config.toml
hidden_size = 256
head_dim = 32
hidden_act = "gelu"
norm = "layernorm"
norm_place = "pre"
qk_norm = false
attn_scale = 0.177
init_std_qkv = 0.0261
init_std_up = 0.0261
learning_rate = 0.00132
beta1 = 0.95
decay_fraction = 1.0
max_seq_len = 512
train_tokens = 133900000
Each number is 128 + 24 x the weight over its row's rms, rounded and kept within 0 to 255. Layers, rows and columns count from 0. The size above them is the row's rms in percent of the matrix's.

# layer 4 MLP down (transposed), 1024x256, rms 0.0658, rows 866-918, columns 0-63
size [100 110  89 110 100 101  99  95 108  99 100  99 104  99  93  92 109  97 102  99 105  98 100 124  95  92 100 103 102 101 105  95  97  89  94 108 107  88 109 106 100 101 103  99 104 104 106 102  98 106 103 101 100]
[[116 100  99 125 127 152 187 160 155 136 166 105 104 130 124 105 110 126 106 147 124 135 138 120 157 124 111 160 119 105 139 100 143 148 133 107 130  92 130 137 123 106 187 128 156 151  96 151 165 117 133 138 111 133 157 160 150 121 116 129  99 171 168 125]
 [ 96 170 124 122 172 138 114 143 142 139 106 104 140 138 142 105 128 128  84 115 142 108 124 100 131 108 134 105 146 120 123 145 109 100 115 120 162 133 134 110  91 123 144  62 100 140 163 151 141 127 106 158 119 152  78 140  88 159 141 220 108 111 133 101]
 [132  95 133 158 129  90 124 155 107 121 111 153 148 168 108 133 109 144 121 131  71 139 103 111 135  95 118 110 156 158 117 133 142 130 207 121 165 117 110 133 131 123 139 138 142  95 143 131 108  96 102 102 131 155 112 144 150 163  97 162  93 101 127 129]
 [155 144  84 156 126 132 136  83 128 131  87  98 139 153 166 126 162 103 128 137 153 124 127 104 149 174 117 112 149 139 143 159  94 169 106 142 133 100 133 145 139 132 118 145 131 144 186 144 113 116  91 110 137 103  90 146 130 134 109  93  89 106 147 131]
 [121 153 155 129 140 107 103 145 124 128 104 129  81 111 112 120 116 113 117 149 199 142 154 170 152  90  85 128  94 110 127 147 116 159 156 125 115 116  86 112 134 102 199 152 115 117 103 101 130 153 133 144 140 147 133 179 120 129  97 166 135 154 142 130]
 [187  81  91 139 155 113 124  99  97 114 125 123 161 110  76 182 134 113 134 133 163 144 114 111 174  85 114 126 134 103 129 162 147 115 142 116 155 131 162 105 156  91 147  99 135 148 132 112 131 161 123 113 112 110 157 119 126 136 117 136 113 133 140 143]
 [127 143 115 109 143 135 142 109 112 139 121 156 114  97 119 133 132  99  96 122 135 100 139 182 112 116  85 170 171 149  82 165 112  96  90 115 138 172 140 121 131 128 141 119 119 132 156 130 152 117 127  97 144 105 143  89 120 124 114 103 124 116  84 149]
 [127 135 154 150 131 121 138 112 134 130 159 143 152 136 124 109 114 145 195  91 127 163 125 112 166 143 162 103 121 125 119 173 155 125 108 116 143 115 126 102 118 140 143 107 110 158 133 145 124 152 122 123 127 105 140  98 137 116  62 131 138 118  95 166]
 [126 165 123 157 124 150 104 131 121 183 112 114 107 148  99 143 162 174 114 115  76 138 133  92 151 108 122 122 145  96 136 140  99 135 152 166 133  85 149 130 125  77 160 126 154 100 131 133  84 133 124 123  48 121 140 189 140  82 104 111 104 116 139  89]
 [139 121 148 130 161 152 136 134 150 128 136 140 121  85 149 123 117 127 107 147 147 153 111 132 133  88 153  91 129 129 162 159  89 123 107 152 111 118 174 121 125 136 160 134 118 116 107 119 107 108 111 131  86  89 161 158 127 159 126 152 159 112 151 140]
 [142 138 123 134 147 132 134 157 134 114  99 123 131 125 106 136  77 114 142 114 107 132 167 166 109 136 151 133  71 119 142 131 123 112 124 149 113 152 120 169 108 132  82 158 138 166 132 166 145 103 144 132 135 115 137 120 160 166 128 122 143 143 158 143]
 [126 111 104  90 127 178 132  82 171  70 142 130 118 112 123 186 134 159 136 118 126 135 110 131 145 152 133 121  55 124 154 115  99 133 165 170 131 112 137 163 122  97  93  90 123 104 110 147 139 131 151 134 122  89 130 157 165 145 165 118 155 128 115 134]
 [120 146 121 138 109 135 116 123 134 126 158 170 138 166 118 118  79 125 106 108 167 174 207 109  97  94 156 117 121 124 140  96 179 123 106 156 137  84 119 133 113 149 167 142 131 129 110 118 116 117 113 128 128 140 128 135 185 103 138 122 102 162  96 174]
 [114 139 109 176 140 154 141  97 131 135 106 113 133 102  93  92 102 159 143 134 140 122 112 131 139 122 137 141 137 144  83 161 100 133 117 125 103 159 109  99 125  99 130 136 155 129  92 127 138 146  93 138 135 124 117 104 150 125 163 126 141 110 109 164]
 [113 160  89 148 125 109 140 124  59 150 139 139 123 130 178 118 125 124 146 130 114 130 104 123 152 126  86 140 168 157 131 130 143 128 139 126 100 123 181 132 112 170 126 115  74 132 122 147 133 150 157 144 138 113 118 130  96 131 167 177 109 146 148 127]
 [128  88  93 104  97 133 162 139 128 107 142 120 170 101 127 113 126 134  88 145 162 152 105 150 159 191  77 109 110 118 140 148 129  84 124 143  57 151  93 110 149 115 116 150 116 111 192 161 146 119 104 128 168 121 153 163  89 137 138 133 113 116 127 151]
 [145 160 158 138  98 125 136 129 126 108 123 119 106 171 155 119 118 138 104 115 126 107 108 151  96 106 134 120 176 107 134 135 125 104 137  81  96 113 129 127 172 118 133 154 151 175 116 103 110 173  85 125  90 118 109  97 111 109 119 137 144 149 176 113]
 [128  94 109 113 136 167 143 160 130  62 116 118  67  69 154 156 132 145 108 159 156 127 114 149 172 100  95 136 127 128 131 146 140 108 123 133 135 130 118 151 182  82 123 139 159 135 126 137  74 117 137 141 113 137 145 117 122 140 114 145 159 126 118 117]
 [148 122 108 151 125 135  83  66 100 116 106 141 118 107 105 134 135 115 163  97 130  95 155 132 117 115 125 111 171 154 122 106 115 119 114 141 145 121 136 120 122 133 165 120  94 133  71 145 109 127 140 131 104 130 151 123  94 165 112 129 181 130 151 106]
 [ 91 127  97 133  99 109 129 129 149 144 130  94 131 100 145 139 110 109 153 136 136  73 142 120 166 102 163 127 161  86 156 156 126 150 116 125 146 150 131 162 154 135 119 153  79 129 122 153 129 152 107 108 156 161 110 120 119 142 147 138 154 112 167  88]
 [157 161 131 130 111 162 101 110 167 157 129  88 159 150 165 129 125 121 165 153 160 137 120 124 169 112  98 121 153 110 198 121  97 122 113 133 159 132 136 116 138 121 133  97  89 122 109 115 131 154 147 133 145 158 146 150  87 107 134 128  93 107 122 112]
 [134 149 136  43 114 152 148 131 150 149 143 142 158 140  53 106 105 129 109  91 108  91 111 124 124 127 129  93 167 125 146 139 138 138  99 149 149 146  98 106 122 130 145 159 116  95 132 139 144 162 143 129 107 144 145 109 151 143 103 112 139 106 142 143]
 [143 131 151 124 159 118 131 142  79 115  88 110 100 134  95 131 118  83 144 123 125 154 154 134 146 106  96 139  94 128 143 128 139 103 109 149 122 118 116  96 115 135 141 112 150 122 131 167  92 137 123 110 141 134 111 128 127  70 125 137 169 148 171 129]
 [124 146 155 157 140 123 146 144 156 114 134 140 119  95 120 130 122 106 149 144 141 140  99  94 162 162 114  94 136 126 131 142 150 129 109 114 104 144 143 153 138 156 145 148 139 208 122 120  98 122 101 141 129 148  60 115 108 146 101 115 148 126 103 140]
 [164 148 112 108 155 151 128 142  97  82 104  95  98 136 161 122 119 116 124 183 120 137 134  93 128 116 138 134 149 127 135  99 112 105 135  96 124 131 135 121 146 160 102 145  92 115 108 112 159  71 151 164 143 162  99 143 122  95 123 104 124 146  88 117]
 [114 139 106 127 132 134 125 113 128 135 118 150 121  98 113 131  98 141 130 115 129 115 147 102 148 140  98 118 126 108 118 140 113  87 125 139 129 152 130 144 141 132 111 116 110 131 129 133 115 110 142 133 113 148 151  77 158 123 188 124 153 100 110 104]
 [125  97 148 122 113 135 184 141 154 145 120 110 132 115 102 158  84 147 111 145 165 157 152 145  95 141 156  96 124 110  93 127  97 106 163 121 113 154 144 122 140 177  94 137 104  88 118 116 133 129 144 102 130 115 131  83 119 120 181 134 148 178 165 155]
 [111 141 114 113 121 146 151 122 125 143 153 105 129  98 136 136  87 136 193 121 162 119 155 111 137 147 126 103 123  98 110 153 150 130 100 120 131  74 178 143 120 117 151 157 129  94 134 141 102 118 161 106  94 116 142 146 135 115 159 161 130 128 118 122]
 [ 82 120 140  84 128 155 140 107  90 115 103 109 152 133 155 158 121 146 111 125 121 150 120 102 155 176 119 109 117 140 139 160 172 109  78 125 110 149 110 114 122 115 137 159 116 155 136 145 105 141 147 115 104 142 120 110 129 110 131  99 123 140 172 120]
 [142 135 156 145 117 141 107 111 137 157 140 165 144 152 149 109 102 164 131 123 167 124 111 107 133 133 133 102 128  62  87 128  98 121 106 161 127 111 159 102  90 145 105 100 158  97 165 147 148 123 156 104 181  96 132 115 146  66 158 121 152 141 107 109]
 [123 136 121 131 121 142 152  54 114 123 107 106 136 123  82  99 118 164 131 108 149 116 131 143 119 139 112 132 162 140 135 126 154  94  93 118 111 152 135 117 163 145 118  89 131  94 116  92 167 120 127 124 118 121 118 157 187 105 101 141 116 167 145 111]
 [126 156 145 132 158 127 125  99 135 157 153  92 139 130 131 157 154 111 133  82 124 139 124 140 144 131  82 103 149 168 131 122 136 120  89 132 145 142 139 142 127 132 102 122 149  63 114 117 175 162 137 120 111 176  89 144 145 181 151  94 147 151 141 110]
 [128 158 109 161 109 141 174 131 137 154 117 130 105 135 121 158 116 128  90 137  97 129  75 117  97 162 125 124 167 165 131 137  85 127 124 191 101  70 106 120 169 149 110 148 104 125 147  69  78  96 111 132 103 124 125 151 107 121 117 129  79 137 135 147]
 [137 122 134 116 103 149 162 165  79 139 151 140  72 136 142 107 119 117 107 125 150 128 124 175 153 125 113 130 119 106 147 101 178 133 105 114 131 159 110 118 171 120 112 150 117 108 119 145 130 137  83 201 115 144 153 156 108 148 151 152 115 152 138 142]
 [125 115 161 125 138  92  84 120  89 126 111 121 130 122 138 117  86 190  89 131 148 118 121 144 170 120 120 127 142 141 139 105 107 144 121 198 136  96 151 121 125 121 142  93 139 129 133  98 132  91 131 125 129 101 149  96 132 113 143 142  96 137  90  93]
 [113 124 139 142  78  97 132 112 167 135 114 125  92 146 110 134 154 121  89 115 134 151 103 142 141 118 145 164 153 136 134 103 114 155 154 148 148 121 127 141 125 158  98 165 126 140 129 130  96 109 110 156 139 106 115 121 135 160 148 103 107 123 116 125]
 [ 81 157 144 115 121 140 130 146 127 161 148 116 130  84 151 106 156  97 112 166 108 128 152 123 123 117  94 115  99 158 111 138  37 150 114 130 134 131 167 106 126 135 132 140 179 136 126 121 111 127  86 136 119 165 119 153 111  92 142 149 116  91  79  92]
 [107 143 131 142 121 157 129 128 158 124 136 114  99  89 108 137 168 140 173 134 100 139 126 130  95 125 123 102  97 160 108  85 138  95 158 131 141 112 115 157 124 114 105 150 146 137 109 108 141 155 126 131 161 142 118 156 137 122 132 146 207 150 119 159]
 [149 156 115 115 120 109 140  96 125 100 130 146 100 118 129 184 135 119 147 110 143 126 137 127 116 173 163 142 128 124 124 112 116 158 148 158 167 117 132 117 168 146 131 149 134 191  59 117 153 153 115 158 160 179 105 137 113 162 132 113 162 139 101 116]
 [134 157 104 138 179 113 101 119 114 102 116 145 127 176 112 103 186 154 142 142 154 147 111 155 120 107 136 146 118 130 130 110 141  63 145 167 140 127  93 131 120 133 150 130 124 139 107 148 141 108 121 128 140 148 117 129 177 143 102 113 155 145 134 128]
 [137 133 113 121 116 133 124 148 186  75 125 130 127 125 165 149  80 124 142 149 144 144 128 146 101  97 102 113 107  98 171 129  93  89 118 124 186 146 122  99 139 142 105 163 129  95 107 157 111 100 109 135 133 105 154 158  93 131 134 111  92 165 153 154]
 [119 146 121 130 161 137 113 131  84 152 113 156 107 166 189 113 119 130 117 138 155  85 121 103 133 129 121  90 129 126 146 168 134 119 126 103  75 140 101 155 145 159 133 118 168 182 125 132 116 148  93 134 157 151 118 152 115 158 142 162 135 110 127 128]
 [130  90 153 128 135 123 113 145 127 175  75 147 158 146 145 140 121 138 152 108 139  94  83 106 152 108 122 124 108 170  95 132 155 123 108 105  96 125 160 114 132 163 182 138 117  74 145  97 149 127 136 159 116 117 113 114  93 174 119  83 120 117  76 181]
 [144 143 114 105 127 142 132 128  73 116 126 150 144  97 142 123 101 150 108  90 118 126  96  91 144 103 149 157 138 143 138 145 128 157 101 160 126 119 105  68 115 129 138 139 135 142 103 185  94 111 159 126 118 135 143 144 172 141 143 120 137  73 109 138]
 [133 165 180 133  92 123 138 133 124 124 148 132 121 141 119 172 110 127 157 138 134 149 147 136 176 106 128 134 122 138 120  86 136 115 108 125 105 162 161 106 135 129 117 146 155 113 114 125 126 131 132 111 115 138 111 157 103 132 111  58 155 136 134 123]
 [139  98 125 118 117 132 106 109 139 134 162  94 107 149 103 109 162 145 129 138 157 165 158 151 113 112 107 143 133 149 111 135 103 150 123 156 115 227 110 140 130 113  83  94  65 143 141 120 109 144 114 145  93 135 161 137  78 127 155 119  94 132 181 132]
 [ 64 104  97 124 113 144 145 158 178 158 153 141 158 129  70  77 140 121 120 125 143  84 102  70 137 126 114 177 143 125 105 157 101 156 139 129 154 119 131 101 119 139 175 142 140 119 178 133 152 142 118 118 114 153 126 122 117 145 144  70 105 111 107 155]
 [ 97 150 153 129 157 112 130 166 127 130  74 145 150 155 145 121  94 156 118 120  95 203 133 151 111 112 130 151 108 102  80 141 156 122 148  90 123 145 115 137 148 116 124 125 109  96 134 123 126 119 146 109  86 116 126 192 147 152 117 113  71 132 139 144]
 [145 138 107 137 115 162 141 112 135  80 132 136  99 102 128 160 165 112 101 145 117 122  68 136 103 116 158 138 114 114 103 144 138 146 115 127 114 140 136 104 112 107 122 152  92 148 120 138 139 155 129 123 123 114 110 114 104 116 159  94 129  47 148  96]
 [ 97 145 118 148  86 124 117  96 196 117 116 149 121 150 134 127 149 108 156  89 104 124 133 122 110 169  96 123  99 106 139 142 131 141 121 152 114 163  94 181 134 121 114 111 121 103 122 140 144 133 115 112 153 152  98 134 106  80 153 147 126  80 149 103]
 [156 117 124 132 130 167 134 110 124 107 129 150 124 117 159 148 144 153 114 112 106  83 136  84 134 121 136 151 144 105 124 150 107 147 152 161 104 152 116 114 152 148 112 116 153 153 165 188 100 165 149 132 126 147 111 128 139 163  66 155 134 122 150 136]
 [128 125  91 117 154 131 145 116 119 129  71 117 146 177 114 146  85 142 172 155 126 155  81 139 126 164 138 113 153 123  98 158 120 162 147 140  98 144 126 181 122 143 130  92 147 142 102 134  81  64 178 148  83  82 115 158 120  83 127 104 134 186 129  92]
 [147 144 172 106  70 143 138 156 129 139 128  98 100 139 143 149 127 125 168 112 122 185 103 153 103 126 149 143 135 148 156 114  97 117 194 110 123 105 100 143 199 153 128 120 128 101 143 128 131 153 140 124 156  80 120  92 109 148  38 100 115 148 147 121]]
# layer 4 MLP up, 1024x256, rms 0.0699, rows 867-918, columns 0-63
size [105  92 106 101 106 101  93 104  98 102 108  97 102 100  94 107  87 106  98 103 101 108 123  99  97  99 103 108 100 102  93 100  87  94 107 103  98 101 108 101 103 104  99  94 103 104  97  89 106 104  97  99]
[[ 81 126 157 119 175 139 170  99 117 124 136 143 117 106 152 162 136 116 171 125 141 161 167 122 189 100 127 115 151 117  92 127  70 146 136 120 120 152 135 120 159 125 145 134  89 124 123 140 150 116 100 153 145  98  89 141 129 121 172 105 142  98 113 123]
 [130 154 126 112 108 147  95 139 148 184 115 134 103 101 105 133 111 137 157 126 128 168 155  93 127 129  96 113 120 130 139 134 100  99 114 132 148 132 125 105 143 150 137 102 122 147 114 120 134  89 112 178 148 149 101 173 169 120 120  81 133 162 107 127]
 [126 107 100 113 126 126 104 159 144  99 111  95 128 145 156 139 112 102 101 136 126 152  97 104 113 115 165 177 117 113 141 102  98 126 141  94 140 134 137 140 139 123 126 134 136 155  81 100 149  72 141 151 163 135  96 149 148  84 152 163 124 110 157 109]
 [105 124 173 113 132 108 154 178 126  72 136 179 150 171 118 146 133  95  99 108 100 142 148 139 123 138 130 145 148 138 126 122 153 134 102 146 164 135 123 124 122 125 131 136 123 128 126 144 125 112 127 139 117 122 151 114 124 102 123 145 135 131 135 107]
 [135 161 161 128 142 136 148 193 157 114 103 116 115 147 102  94 113 112 126 151 152 165 156 138 119 120 149 107 144 107 104 100 139 126 112 140 134 119 154 104  86  88 171 158 148 145 104 145 144 127 106 147 168 132  87 185 125 148 120 159 116 173 158 122]
 [168 136 116 110 126 112 102 123 141 157 110 146 154 127 155 119 110 159 152 101 176 110  64 132 118 125 137 114 128 136 141 115 126 125  91 142  84 138 131 148 177 155 155 129 135 118 134 146  87 105 113 134  90 155  95 132 144 110  84 116 106  87 127  73]
 [133 165 121  87 111 127 116  99 152 121 124 105 139 117 148 127 107 103 109 177 157 118 117  98 127  93 150 140 145  75 131  87 140 136 158 165  73 141 118 115 102 145 121 146 117  80 125 114 140 132  75 153 127 155 126 140  63 110 160 147 134 124 142 134]
 [150 115 153  97 108 119 131 122 130  70 146 128 148 153 162 123 109 101 138 175 154 173  98 182 118 114 129 134 120 150 108 121 116 122 101  99 114 110 136 155 141 137 123 153 136 132 128 109  60 107 149 172 105 142 103 141 105 151 153 152 130  79 132 110]
 [130  95 152 108 150 103 134 140  98 126 117 134  97 115 132 151 124 118 131 150  96  88 134  62 110 171 138 121 137 129 164 129 151 140 103 116  95 145 161 133  78 204 124 104 113 164 120 122 138 129 163 138 131 148 131 159 135 131 123 125 139 112 165 160]
 [190 156 108 120 162 106  99 177 134 154 109 129 100 152 151 103 135 110  97 117 101 127 136 127 111  82 126  76 156 108 133 111 152 130  93 189  77  85 141 145 126 119 167 139 135 131 140 154 156 123 137 105 171 120 141 136 123 100 153  95 120 142 129 161]
 [159 113 110 140 129 145 115 127 144 136 132 160 106  91 131 126 166  89 137 131 182  97 127 127 147 146 105 173 196 154 124 136 164 170  82  91 170 105 111 165  96 138  95 128 185  96 121 115 139 140 125 130 148 118 117 128 150 114  80 106 127 120 152 116]
 [ 95 135 113 116 108 141 146 137  88 116 113 144 118  85 130 130 145 113  92 167 157 137  90 122 127 103 169 124 102 122 190 127 132 118 134 116 141 140 130 114 141 139 116 101 126 103 140 151  92 114 155 105 146 102 132 103 133 152 158 130 134 149 118 118]
 [126 109 103 115 138 123 121 134 124 136  55 141 112 141 122 101 144 107 157 160  92 110 118 116 128  36 142 109 119 128 129 111 138 136 115 103 143 109 135 124 118 138 136 146  99  78 159 127 109 124 197 143 115 135 107 134 113 164  71 137 151 151 147 121]
 [134  73  90  99 135 136 124 127  82 152 124 163 146 120 111 131 151  97  93 134  67 139 102 144 119 120 137 106 128 120 122  71 130 152 101 128 164 141 139 131 160 133 114 115 135 103 110 123 146 180 149 145 131 127 105 112 137 110 112 146  83 142 132  79]
 [142 139  96 146 144 140  86 104 123 135 143 132 130 165 114 138  98 136 183 119  90 126 150 135 110 137 137 126 127 167 103  78 169 154 131 154 148 119 169  92 158  97 139 115 126 136  84 124 139  98 164 145  80 110 119 109 128 105 116 151 157 118  92 123]
 [141  97  97 154 123 105  91 124 125 162 128 154 121  95 161 114 115 121 158  87 100 129  91 153 127 130 107 152 118 174  91 108 118 143 178 107 117 100 134 175 126 135 153 175 163 126 158 142 116 137 168 173 144 133 139 136 124 160 168 118 131 121 125 174]
 [116 166 140 141 156  93  93 141 139 148 102 108 121 139 178 109  99 125 149 114 156 133 192 108  94 158 165 133 109 118 112 107 149 112 147 140 146 103 145 117  98 114 130 164 146 134 128 126 173 134 111 132 144 179 152 134 152 182 114 129  60 160 136 127]
 [159 107 112  91  64  94 115 104 143 162 114 123 150 117 138 150 134  97 122 127 163 103 113  95 143 118 135 123 120 130 133 105 147 116 135 121 151  88 164 130 142  67 134 160 117  91  81 125 145 116 143 111 119 116 150 119 107 123 131 108 118 107 163 117]
 [141 107 159 102 142 101 112 172  93 108  88 105 156 128 170 129 162 105 138 170  96 116 185 176 133  92 137 148 123 143 128 146 143 145 140 103 122 107 145 164  96 114 142 126 133 126 107  82 138 133 144 148  76 132 119 111 114 137 109 181 141 158 122 185]
 [104  97  96 143 123 136 148 106 120 107 166 158 126  91 148  96 137 135 123 125 129 136 120 146 121 121 143 123 130 117 131 145 163  95 128 106 141 110  84 100  87 135 109 125 123 108 142 138 127 139 133 123  66 178 162 138 154 132 110 116 162 103 146 111]
 [ 88 121 152 107 153 152 114 149 131 104 100  89 157 145 128 126 170 119 139 113 152  66 135  98 114 131 116  99 107 166 134 121 127 120 133 113 115 124 106 132 111 140 138 111 124 160 158 126 177  97 107 172 140 144 128 136 147 163 139 164 150 206 144  92]
 [107 164 145 163 171 148 133  93 108 139 131 102 129 128 136 164 126 114 133 132  94 117 138 143 152 125 118 150 131 120 158  73  96  87 128 141 113 123 120 157 128 126  97 139 107 139 136 110 135 106 124 178 189 143 127 140 139 115 106  76 114 144 172  96]
 [127 147 161 140 120 133 168 135 166  64  84 104 142 151 129 142 129  94 160 105 151 106 137  95  90 170 125 132 128 144  72 113 128 129 134 116 116 121 108 148 100 105 184 117 111 101 113 169 103 153  90 151 162 171 164 138 110 136 135  95 113 142  95 141]
 [ 81  85 169 140 127 164 106 117 164 145 120 131 109 149 139  85 130 132 154 121 138 126 124 151 123 142 103 132 132 125 146 118 126 133 122 144 112 119 108 115 110 126 173 104 162  86 126 147 140 158 103 104 125 131 130 142 116 138 122 146 105 149 169 154]
 [136 123 123 139 143 128 131 115  69 129 141 144 173 156 155 167 120 146 125 105 158 157 141 125 130 103 141 113 168 170 172 102 112 137 166 105 117 146 141 121 107 127 141 118 114 146 117 118 124 128  67 132  88  90  92  84 145 103 180 153  88 114 172 160]
 [ 85 105 143 148 120 189 110 122 117 161 122 119 125  91 141 156 151 132 138 109 117 133  93  96 166 105 157 170 144 146 162 102 113 115 112  69  89 146 134 128 128 167 144 133 167 110 146 132 153 148 161 152  98 101  99 102 120 194 168 111 173 140 135  98]
 [ 97 138 135 112  67 150  89 147 162 140 116 138 121 119 100 126 150 113 107 168  90 154 133 156 120 156 123 141 163 126 134 158 139 116 106  73 131 143 113 105 106 173 139 133 115 106 123 116 102 127 111 168 124 144 176 150 111 139  93 127 112 122 128 161]
 [154 148  96 144 186  86 138 126 123 136 148 130 119 168  93 145 134 148 131 155  84  92 112 131 159 141 135 124 109 159 130 126 103 120 136 155  97 109 111 130 118 164 154 155 141 127  98 128 102 125 117 140 116 114 103 137 178 128 175 124 108 124 149 141]
 [103 125 178 146 137 152 129 182 103 109 145 122 116 125 123 115 165 134 129 124 106 126 152 123 167 136 180 125 135 112 121 163 130 154 116 154 108  79 118 147 123 152 140 138 116 125 121 180 124 133 147 127 157 129 107 105  91 135 102 135 118  99 135 120]
 [ 83  93 105 159 143 128 132  94 153 105 113 131 104 100 172 149 115 119 103 119 150 107 161 154  55 115 128 134 123 155 174 108 121 114 117 108 107 101 145 145 157 140 106 122 131 122 135 138 122  69 127 126 120 146 145 136  68 108 159 126 138 136 110 128]
 [108 128 140  63 151 123 120  82 144  80 126 121 155  90 146 119 131 129 156 121 102 138 102 125 122 155  99 153 126 191 149 146 140 130 164 147 139 114  78 169 102 134 128 135 135 129 140 127 104 108 159 165 117 134 149 153  97 117 135 133 157 122 150 132]
 [132 116 148 152 148 157 139 112 103  97 128 127 102 126 102 136 127 126 150 132 124  98 141 118 122 120 160 203 167 103 115 107 125  90 151 121 123 137 131 111 115 112 113 149 116 144  90  98 198  88 140  55 106 146  97 153 116 148 145 138 139 163 169 131]
 [118 133 128 120 161 122 122  76 122 100 133 149 116 148 106 141 120 100 145 161 127  99 136 145  51 111 115 173 101 111 107 137 138 138 121 132  76 158  90 132 112  95 155 130 161 116 103 124  91 138 133 111 114 110 106 120 149 110 112 105 143 151 129 137]
 [112 138 135  96 154 129 150 113 149 107 141  85 176 147 133 128 108 161 132 129 107 136  92 128 130 106 112 125 116 137  90 121 152  96 166 135 136 140 133 148 139 126 119 169 153 110 152 120 117 120  75 147 138 153 100 115  90  94 119 138 167 144 100 124]
 [126 132 154 135 100 103 137 113 140 114 120 134 120 116 186 147  80  92 116 156 113 172 111 142 124 132 151 125 138 134 156 125 135 136 125 142 136 140 128 148 160 131 182  92 110 170 169 118 126 137 123 153 155 141 143  96 125 109 149 109 120 110 125 155]
 [148 152 120 135 164 118 137 150 163 109 127 197 141 116  75 155 171 118 121 136 120 124 175 120 146 115 120 109 112 164 116 131 123 131 108  78 115 126 139 149 133 125 107 102 138 110 126 139 139 122  89  99 139 101  95 157 107 130  94 138 143 140  83 107]
 [149 122 103 170 152 128 129 115 121 166 142 133 157 139 200 151 105 137 126 127 181 125 146 115 148 133 108 152  97  91 123 136 129 116 118  99 145  86 135  95 138 136 148 113 116 113 105 166 112 129  83 121 132 116 147 112 135 114 140 109  39 164 134 126]
 [169 113 136 106 132 157 108 124 118 143 100  99 127 122 162  92 151 174 146 124 120 139 179 139  90 137 117 122 143 127 145 145 164 154 102 140  63 148 173  87 147 106 116 120 145  63 148 138 140 136  84  89 120 106 110 121 136 125 132  81  71 153 141 109]
 [134 109 118 133 131 108 153  98 107 153 109 121 113 100 167 118 142 165 107 135 100 146 125 182 147 141 120 117 100 129 141 109 143  90  82 152 124 129  70 119 135  85 146  72 110 129 114 140 108  80 103 147 152 129 127 114  82 156  77 153 138 170 120 139]
 [109 111 149  86  95 122 148 132 141 107 124 144 150 110  76 154 170 166 122 142 140 126  90  75 122 142 186 119 142 114 174 132 104 127 135  96 168 132 150 117  89 114 126 109 158 137 136  88 130 107 145 115  98 120 129 151 143  94 132 133 189 151 146 101]
 [104 125 147 164 114 118 129 134  95  89 121 136 118 122 113 139 116 115 121 114 145 116 143 152  88  60 106 147 124 205 128 110 153  81  94 165 133  93 101 137  97  99 150 110 113 123 104 172 127 169 105 130 108 119 130 152 175 144 157 157 109 142 131 110]
 [ 96  82 112 122 128 135 144  99 159 167 128  94 110 135 146 128 162 112 178 140 130 168  82 124 145 150  80  93  99 109 130 169 115 158 145 161 122 137  85 153 153 157 130 107 144 131 175 121 125 118 112 125 139 140 127 163 123 131 122 127 176 143  99  87]
 [131  91 146 160 108 153 106 130 183  94 115 158 147 123 151 123 154  76 112 167 132  97 109 164 118 126 113 138 137 144 136 116 110 108  83 130 164 135 135 126 124 157  96 149 140 127 130 139 144 157 107 157 130 103 125 120 132  99  71 132 114 178  95 153]
 [122 125 174 122 155  89  87 145  92 121 144 166 125 144 172 127 155 135 102 152 120 113 154 119 122 120 156 138 116 120 147 106 144 146 145 178 131  98 148 157  98 139 106 141 158 160 146 160 129 139  88 129 126 169 112 136  84 130 198 116 149 140 135 110]
 [152 141 125  96 133  92 147 107 162  91 146 111 105 133 147 134 150 156 100 123 114 145 102 155 111 151 160 108 118 120 148 121  95 116 127 138 118  97 150 109 119 139 128 132 170 161 172 153 100  80  70 132 139 118 100 166 107  99 115 113 119 117 148 124]
 [125  71 118 157 153 126 122 163 161 156 141 107 146 150 128 157 125 102  92  82 154 114 110 123 132 122 165 124 152 120 135 160 130 160 109 179 137 128 121 153 162 146 144 144 137 117 122 152 121  98 113 118 138 103 141 137  85 151 112  94 132 150 143 139]
 [143 130 124 133 141 158  65 148  98  89 181 147 114  98 111 185 143 170 135 124 105  91 139 166 100 144 149 116 141 143 129  97 134 164 153  90 132 126 116 125  96 132 100 123 130 133  88 123 112 130 116 100 136 104 119  94  81 101 106 138 134 125 128 147]
 [143 111 140 140 190 141 133 150 114 142 167 136 121 155 129 132 139 121 128 144 100  95 121 156 129 167 141 155 119 167 145  89 115 100  84 140 148 112 134 173 100  99 115 110 132 123 112 187 123 126 130 161 139 161  80 118 168 146 124 109 107 168 125 148]
 [117 124  96 157 160 165 117 110 111  85 146 124 128 161 131 130 128 154 176 124 104 143 109 101 111 107 105  88 121  96 142 176 147 146 131 116 105 105 134 117 167 151 127 132 123 102  96 138 108 100 142 175 109 111 127 101 130 121  95 143 119  77 146 153]
 [126 141 170  95 108 180 101 143 132 114  89  75  92 144 122 179 165  87 134 190 126 143 142 122 121  97 101 111 146 155 113 100 118 134  95 140 112 118 129 120  96 120 130 161 100 201 143 111  99 140 128 159 120 156 120 131 142 135 121 134 165 109 177  90]
 [145 124  99 117 175  71 127 146 156 151 170 147 147 130 152 137 110 140  77 104 177  94 148 104 139  98 137 156 126 126  88 128 109  97 128  86 125 116 121 114 133 141 148 132 132 101 156 107 139 148 122 149 185 180 160 169 131 141  92 113 111 133 136  75]
 [185 113 148  57 106 149 144 147  92 127 128 128 138 128 135 126 138 108 116 147 178 114  83 130 103 142 176 121  97 129 139 153 101 104 160 131 123 150 174 102 104 133 129 125 151 154 173 106  92 150 192 141  89 131 124 121 111 126 127 123 129 153 101  78]]